config = dict(
    head_dim=64,
    intermediate_size=512,
    vocab_size=3412,
    hidden_act='squared_relu',
    norm='layernorm',
    norm_place='pre',
    init_std_o=0.00553,
    init_std_down=0.00553,
    train_tokens=117800000,
)
Each number is 500 + 25 x the weight over its row's rms, rounded and kept within 0 to 999. Layers, rows and columns count from 0. Numbers have three digits each. The size before them is the row's rms in percent of the matrix's.

# up: layer 2 MLP up, 512x256, rms 0.121, rows 215-239, columns 128-255
# down: layer 2 MLP down (transposed), 512x256, rms 0.135, rows 215-238, columns 128-255
up215 025:513445521473525521475483483502454515475532520516508494540517504485523493492512529440503465512505512481469529541480484510504497515519516473525473535483521486499526480458458532522521441535472454532511474499545496507518482506460488484501476489528466514520514518497512512534492466509557501540485500535523494497473520497527467514455468486528530485498515496522512480533488470499530486519465
down215 025:517493498495490530495551481462511473543507496465471477472504512537510528486546497483497487501557493509492475506499516532518487465451510508485512507537456507512476485504524527467485520487495524507459522497522510524504484439486490510452501505492541529524462469489526473472504485514490506493491490442524481474514518439507517496497462499533537505515523498528508534513441517522579488497450
up216 154:493477510490507465515493547554521470425493543499537548525495491532458547508517496516455505477492480505529520527510499501528494503509499494505521506462502477551480493526494514467502456519482483506481502538467493515481474499495521504486500518476472495460522490520518468528492511510464487517480504505484473497476547504488543452494532502493503536501479537513464489517533564531486472539471
down216 136:512519499524513499461468467496499479527523549514494474478540465536487529483492474488488509470501489521521522505500474510506491500486490507506519506449508507533494498503537496456484524493488525501467490521489478551495505504528501507473537550472527538472516492529499478470523471445450486493550539528495518503487505498461502508515505537456448520475474510524494498458511516502532488475504
up217 076:543494528513508533492554490512523444483506520501511489481481505507516493503521551536493502490498514517479493472497520505546515503464489480497524461492513462513540538507489525506515513457475507549478504527523500477502485491523496553478494484491479484486492523491548539523502482518520499472502469461488478481463499513493498480493476535509480482493477460522527547514469539514490496492461
down217 092:530460513452513498486474505458521506487495501482482453485494479471509476491529485507472502486490526479500500486503479490516500485508474490507477500445496436490500511533496464497510517496501519495503503515476466476483518519501498488502534484508524509493511454500461528514489464527505508499548494483504542506515492435532521518471525513463469498514504512559524527520507450464485482499517
up218 126:491528476460491517450522525491513450562531513489516534470494524547540503476516509525512448509508532549510508502528518473475532470463516444495488480460475496497497470430501487523580538526492492525535470494524523473463451531530512492486479470469514511495475475486516513520517481519468514481529520514487500491477509493477458463511477486513569488508470487541521498463477501516472520519508
down218 129:499525439518483523516499519498529484515499481474512458534509482501540535507487508482513520495508503550455480501536488501469497436468508529528462493489506537518524514493546487524484551513511541517444476499529526496481496516516487516481472478522534532468482497478485474477509523506515487508479489507484499499575508556473480484520527501516504525506461510512479488540477518531507506503509
up219 036:532475458491507515518489491500498469502497515510490493463436473504542459452514494475522483511519516487505492489480515519500479521530527482480493491480529522505467467503536497482488474495517490507478482505477449511526432504498487490535559521481523487487521526510486506541475495476545486511470467482513491465512472486542434466507503513503505487495509512460527503474495517512461468510466
down219 035:525531474487492463540496544488529509489499518506506505514466467500502476482469500538505493528474433492496495526465522517489507479499497523489481495464470485508502508501512527489497536516490513472524502523512546455514486447527508477474515505511497551521477469483516505493433534531462521505480499470487531536524527519515501554523530482485498483487497485449501491527505516516470514535527
up220 171:486495520496515493526483485492475520477504492493517503500524501495522511494523521510521505511523451498462493531492496501484510508551525544498527513509480531435494474492482463523450501519490527468522456501468536456496536488500474460513539515505485519477507477528538532515482515485523501508518488461470500497473461497511498495517492516480490451494516492511518506531539506497542504407521
down220 137:539530513522564494518474481489488512481509478494488547479513518476535515504538490509522506516489471492527491526472471494478491507531423519503533487474493491492476484530519525492535479515514527477521472473490522534518509508501460509520479535492505528477524493475545555483539482496490528523504522495509555530490479448542503496455495495501452500524486523485509494530489460523519490483516
up221 047:518524497466502483450552520495490483557484525515491460486533501513473497524496509526502490520516472505506449524498466496526460474528542461517500494462524491439503494468513540513518485496462482511496470497516552509545529482452479526509529488489520513476518479532533509483515532469474505504504469453530497504526509522517462531493465482464508497489519493498509504484480531505488503475500
down221 046:508510496532502505495503516503452550520522516460554461479501500490476560495481504476510496518545480531472490448511494496518513514494532532515503432502508487508519478473475499478504454480523489501481545484531471486472497468449523512491453527481523469518539468536484495467512547525529529500486520482454494506514480480489435514493488506500486471479491482463529492507502497522479487464503
up222 036:507497514530514494524515512449519517484489484511577543477482518470533459501520550505544483523506501504496478520505484500463495495457506403544484494482491536488504485500504458500517546472483506475449534472467490497485467489439494502525476518479537470461497469495532544494518521489501475466531537487521506478483495490476485481525510501453459509510501499471472518487540481444489511516513
down222 047:535539499409520515502505495524483508444500527500492483518491481450498522493506465522537546502523468540505530491479506531502505469485515499556495519435487490503505490469533525491527510523450494479483503483503498478503467490504492493461491517502480526504466515453525492481514476484491479499503496492498462469452517516507514521516487512502497521512556503491490514536448510543489469516486
up223 036:515489558448472460528507496492509495529525452477495529487568531492543544497514490484488522492517457512473526496502507522461523526530515496466526524525470482516453462520483535520537508497498518520486485499505491478459512481432514488536433539499497493513516500522494527528491487509486527511425460497489467526503496475497506557550500496486515457461500524505482514518500565459504491498502
down223 048:481496513499496510423517535495506500456491528552486520467486494518473505503439488503502518553495484471492529510536524497493520504488510488495541492490492506480533483507538481516472452498498492510461509483499495472530504516478545515465532489469484458574506519509451489490478510495508478489500463479480519457512528495497487469488479490566480497525484539512512527493488525494511468459482
up224 050:495520495467504504509508494516502494471507523494525479499489505507482509532515485460482490502495490491489483506468524551512498510491448566524502534514438498512528521552508540496498456523457472513447480488486535481522487541530511496498494496503517508507494523468474520513514501458515484498496459504516438468467503441522508523498468521471479495535509467499498515501466545476541467476480
down224 071:455510534502497489507478484480519462502487478493516457523508485508500511513504455444554543504464510505510524514478435501535468500488501489512515471509517439537529559498520510487498500489513477459529533516475504516513489535454485524489524515536530485515500500503509502499493472479483495459496524503493492511470531538520485488519487487496486535531521544527498473511502512519504529459517
up225 139:537533495531466489467507547450500502501503483548525491535526500524474514533508518524523435522493494520482477503570514487479513520511472493499459531477497474525509456500503445537498510465500502519519483509488470488520435486517479492522467497476490491470504444497518543486506490503524506485467457497531478532494514512486519484464496488529525520516523470525497505507494527496500508525482
down225 149:526505531501467498477474514499468515509479465505484489552518484497482538481502492519491476482513473531506494473543498529480540529478516501489506497468494475515513469511514476541473502468548534483495503494518510512509490492521501532494469510488512548459495468483501507482539484519486556538523470490485473513553493523491496504503481488495522516470492499527480500509507523485464529468505
up226 106:515505515474491489481476530531499524539496522522485503466479469518490481489514450489472497515522506497482472452495509539514453488481520477527502547446482507499496480529497508505509492494524473519534479532496518477518485504510514452493481531518491510480506479532448519547499507495503442499476504519530497479459518518496532471509477482478534517514497490510535503476540486498516536517484
down226 110:517495535532526507488460461489511513477525464542496504477503492498505529462479495494492486488512477543480509509476507522520498466528491476498462525507487490483469531503549460528515527528509494457519451475489529553481523508524543490489519521499466503499504478498461534500488513526536510528467515529523501470448511447521493488506491471490444528527517505465549477485495478541476491495518
up227 140:473482504469476491481516475472485548539514520523510519486512482538469492472512499464508458497504521435446473507500504500522546506545495489480483506492510531528514468467494499522567545515484499521495508522518518535505542537480506485446515468516513469497486497496513505465488525534510495518503503504501485513552514524529491471477475502497486524500512525491461468517495543457471501501481
down227 142:490510504522520541537526492517469511520515537519521519488474478551501515476463489455481512503486482499449491490489477507502480489523489503514492507523503480536492489499478522490558458505502467522552516549516549536551506491509516494491555508485482526502513511491464528454471522483524543536497492536500508504494515507485515459513467477511443501518558482477442483481493517466502489428446
up228 138:504509475544451519502475520513504581523496510519526537514469465513463515498489550508500488509473463513487499488509475470480506466485545459461470510492515537483539490473516484495491462519498487484503480483489534477493481509480499483512534455503494540521509528486480502501503538488526499498497486456491533526447495447506475506567499501512497508476502482505504493516510497495460508463519
down228 129:514521546505499524501483483497548483514476499501460514508511511506503525475482517506504464499541532504487508466496528504488509537492476507478514467482505505521491471548534515515476470528480500502494517550487493508495451504462529489493489472508494520504479505479531494476504507484515522511524518511503498481510511495509474514462559505515501431483470528486529500553555547501563465493477
up229 135:490505516455496507523512532537508477490505504506537476522501498448499537471465545478504516511494477450519533518479484497480506503515474440529530476501493491463536459464551479508462525507509519478527486506466546458484474482511476481484533497473513485518492498481556448485479487512489461500502529502495515518510497515541504500468520503520499541484482455496478513461501484488478546497521
down229 132:541490475478530483543485540519471521491475487499476488464505511512460505452504501474514525516494511507477512504503479543568504527520485503482525537500496530542513525495499545504492467462500512534542531530559479493509457503499463501455506487553477515481544453450511485484486501504535541506541468486529499517503538476542541480480463462509525533509524494513491492472452541503459544544504
up230 087:540470556507511525486513534516480482502521555478512511500554536497518457503506474515481475502485489506501442502522516460510532514472478507488478557525476512456514507505525482464483523484531528497498489520477513484533500468473506503535511490519460533533524486507511519530527511555507532513499520483498494530468480477515471524478519516526477500523517439455509509519477529484505478488497
down230 090:462502496533492525485478505492510547528463482534503511504487501480486522481489528505499472470501490507496478492476485486446471559532479497465536511529527504471497493478489462487483506457486509525531500495483529509477469526533501531504512509532505499483484504464504520518440489511489496512458550453525487483511510486500491523473520506459472522504519522512474476489524469532500478468484
up231 057:520502547490536544460522525498484515521526514472510499541477552483541491538465510490467491502497502488452502512467507518537490520489485469492475480470503537491466479496494517486551506505506465495478478514462510489490517539497488462494451493479467523467489500474482479487508470506475489489521527476479529505455523498531519470514508480549459424519507495531506469537507479556497483478478
down231 057:494510553481502471517488462501504510531467554532477502492464426530523484521520458510477510497484485481481480468482477509506477482515513499490520464523497498517520453517473525451466478536485509512491440505500474487464522484500508491443490489490491529461509515488477477505470533484512554465503477547539472501473522495515467540523508495515502526494484501496491503489494503482445512536531
up232 135:480524551482467500476546517571492488507462506501502539540488519453563516497530518507509494535524500512470470485468459499512471521490479461490490472463491471478500541504516523501496489518548521443498478511484493472486517497482489510497491470485501512520532537483507510482507510488518518504512502524496502521471435513504440502485494503527545575513546513476547474468447556521495512484497
down232 138:510491473459441511523481518513515521447510472488487480502500521469490454495512502527492505495509497479502481488510493523550516530460485532495460505483532523528492530533429512498476466464482456466532515455525519481472491539498438490440478500527539523506537544488480478526523485493504541514508447485517502501508484503532467484488509496526537481514504522484542534542498518502492508518513
up233 046:498516540525502486479443545523486524565565474482482476497503504540503493520552536496489499495461492477477467476527547491471467500484472467475491499540536517512456467492494483497499491503528476529491521461483506475467523491493510506525498512477511557544493515482522490543460469483522494525511492524531491496525513488530522501459539541468507507561467509509518503526522496497520533526497
down233 050:509500441506481520500497547515443488513470497512514499528518471501484534485517479540503518524478502459517494509492507491542485514495520501489504492479531494462563481507518520513530534513496566465449452464521502525528499494495501538489479508492486486488477513514537517553516456509495498480508457500479537509512537502492487499529548490502495477513479485503511492543536529518489482466485
up234 165:496476505494530477535499509536518493565460451501470514477463534477497544468530507473511500476552520534492509492496478504477491481556491462498443458491507491490511502480535487488469501543536505462533502484512511500484521494517492525478508497507503461522548478512521512517460486494497487519457518525510539502444457462507491469519519497493496537501520507480553475467517507454509483478489
down234 141:500504493497503526505498523466472547534486518491460510493456480456472467554519515507508540497524520525498414521518485482504524522484500500527510534521508483499480488429512526500483484497472513515525517471538496514506521490517530506495483530479483478478524511493516547543491492515490496525460505468503521490483507486481542464534487487506535473488537495476487469508487510520500531431489
up235 050:452480471517474514472485488505460517455496457545512510512450485538483533515488538497538510455508494500497503514510502512481488475453503493474476478466497518520515496502520543513558513505549532533463487504519473500516477523472494535516494464482533520490520506446486501508526466481570458476478504480475534474494486505529496490486502528496517492499481450470547546477492494489533499519530
down235 065:503478477506494487477483545479549573504463507483481495502570496500479538497473493475487426470492521500501513535525527505484481489504489488480497518459442506540539547520535466480478483521475508466518551516527592494492485476498476491517506550529518476510500474473510529521498507515513536511467524451525479499515505472502499524477505487529484494478524494545473504463493505486487506496493
up236 131:518526494512514494480488459500503545513512493484486497480543489483484524492510522527491506478448471495550514473497502506509497530520500461439490486486477478498497537503505495492483519521495529509534498476519510500468490519487494529510479496483467443536498509504501495521500491511541468515483526533477530567487521496540495496513500529553540492510501497481502491505502501475510466462457
down236 129:511484514482492516516470500478527539503494530485477485459515484513486525514490486497478512485483500487541525484504551480490508564495463477512465500483476493499480550474511490456486547486524519479505533515488522512506460479525472490495480526442442521447562509488519496538497486518527542499488467489501486535477505522496512531498493450511537509490534511483534416499429478488460527545496
up237 030:459516517481523492547504517522523527477523506452483490499499490454460512491479521476473483516489526480500486515513528482515525463508491484501470510543515516449495536484512453499490501491506480502531516467470496493518471491502473475472477510506458513446502515513432450559489498502520524481468458506537546482508471470543550496544456490475482457472518478472490513517501497509475552529488
down237 033:493514456520487524521464465435553523479505505484528507497491512468506522501485501495544508479491480477517469503456481525546516484536509498497530506559503489481470508469487532503522490498520531525458464501511534480511544492517535484483516543471557506460512484486501498483498540477531501490504490482471509501472483524464483479459461506508533513436448518515487488512468507536485477476543
up238 061:508491513508539536487449472491459509468489491491451496509497489486502458494543518514524479485438481489466518483530511518476460501452463465498534509495534452484533507491527481528464501468533492509524512466482484520465539485511492531512456498482473516464504498485500541510519473534501467503510511473485516513550518513494501483492535540514470509515544509524494502521512515471497482511511
down238 067:483492467513520489499502528492504534509485510507535530503512488494483518506518468494514487499481450489538505504518482524467465526506486509509493529513531564520531508534490515504556485505505490515497533504539516521518508516485445564476478536532506535521473494492515497541541518526522500551531472544486458500520516510522514492492499506520533436492470457498520459481512469526492521505472
up239 184:504514535459497495508524485510494554508554484506510502506535473491539518512472511498529478532472506468503474481532510525477510573521449553543479492491509495489467463489491482489518490498468498511507492497495471483492501486460486507484531472542499478485501473499477490524447519484521435500525483502498460487493524515485525518453521466516511511523511508496544481491482519457548500464507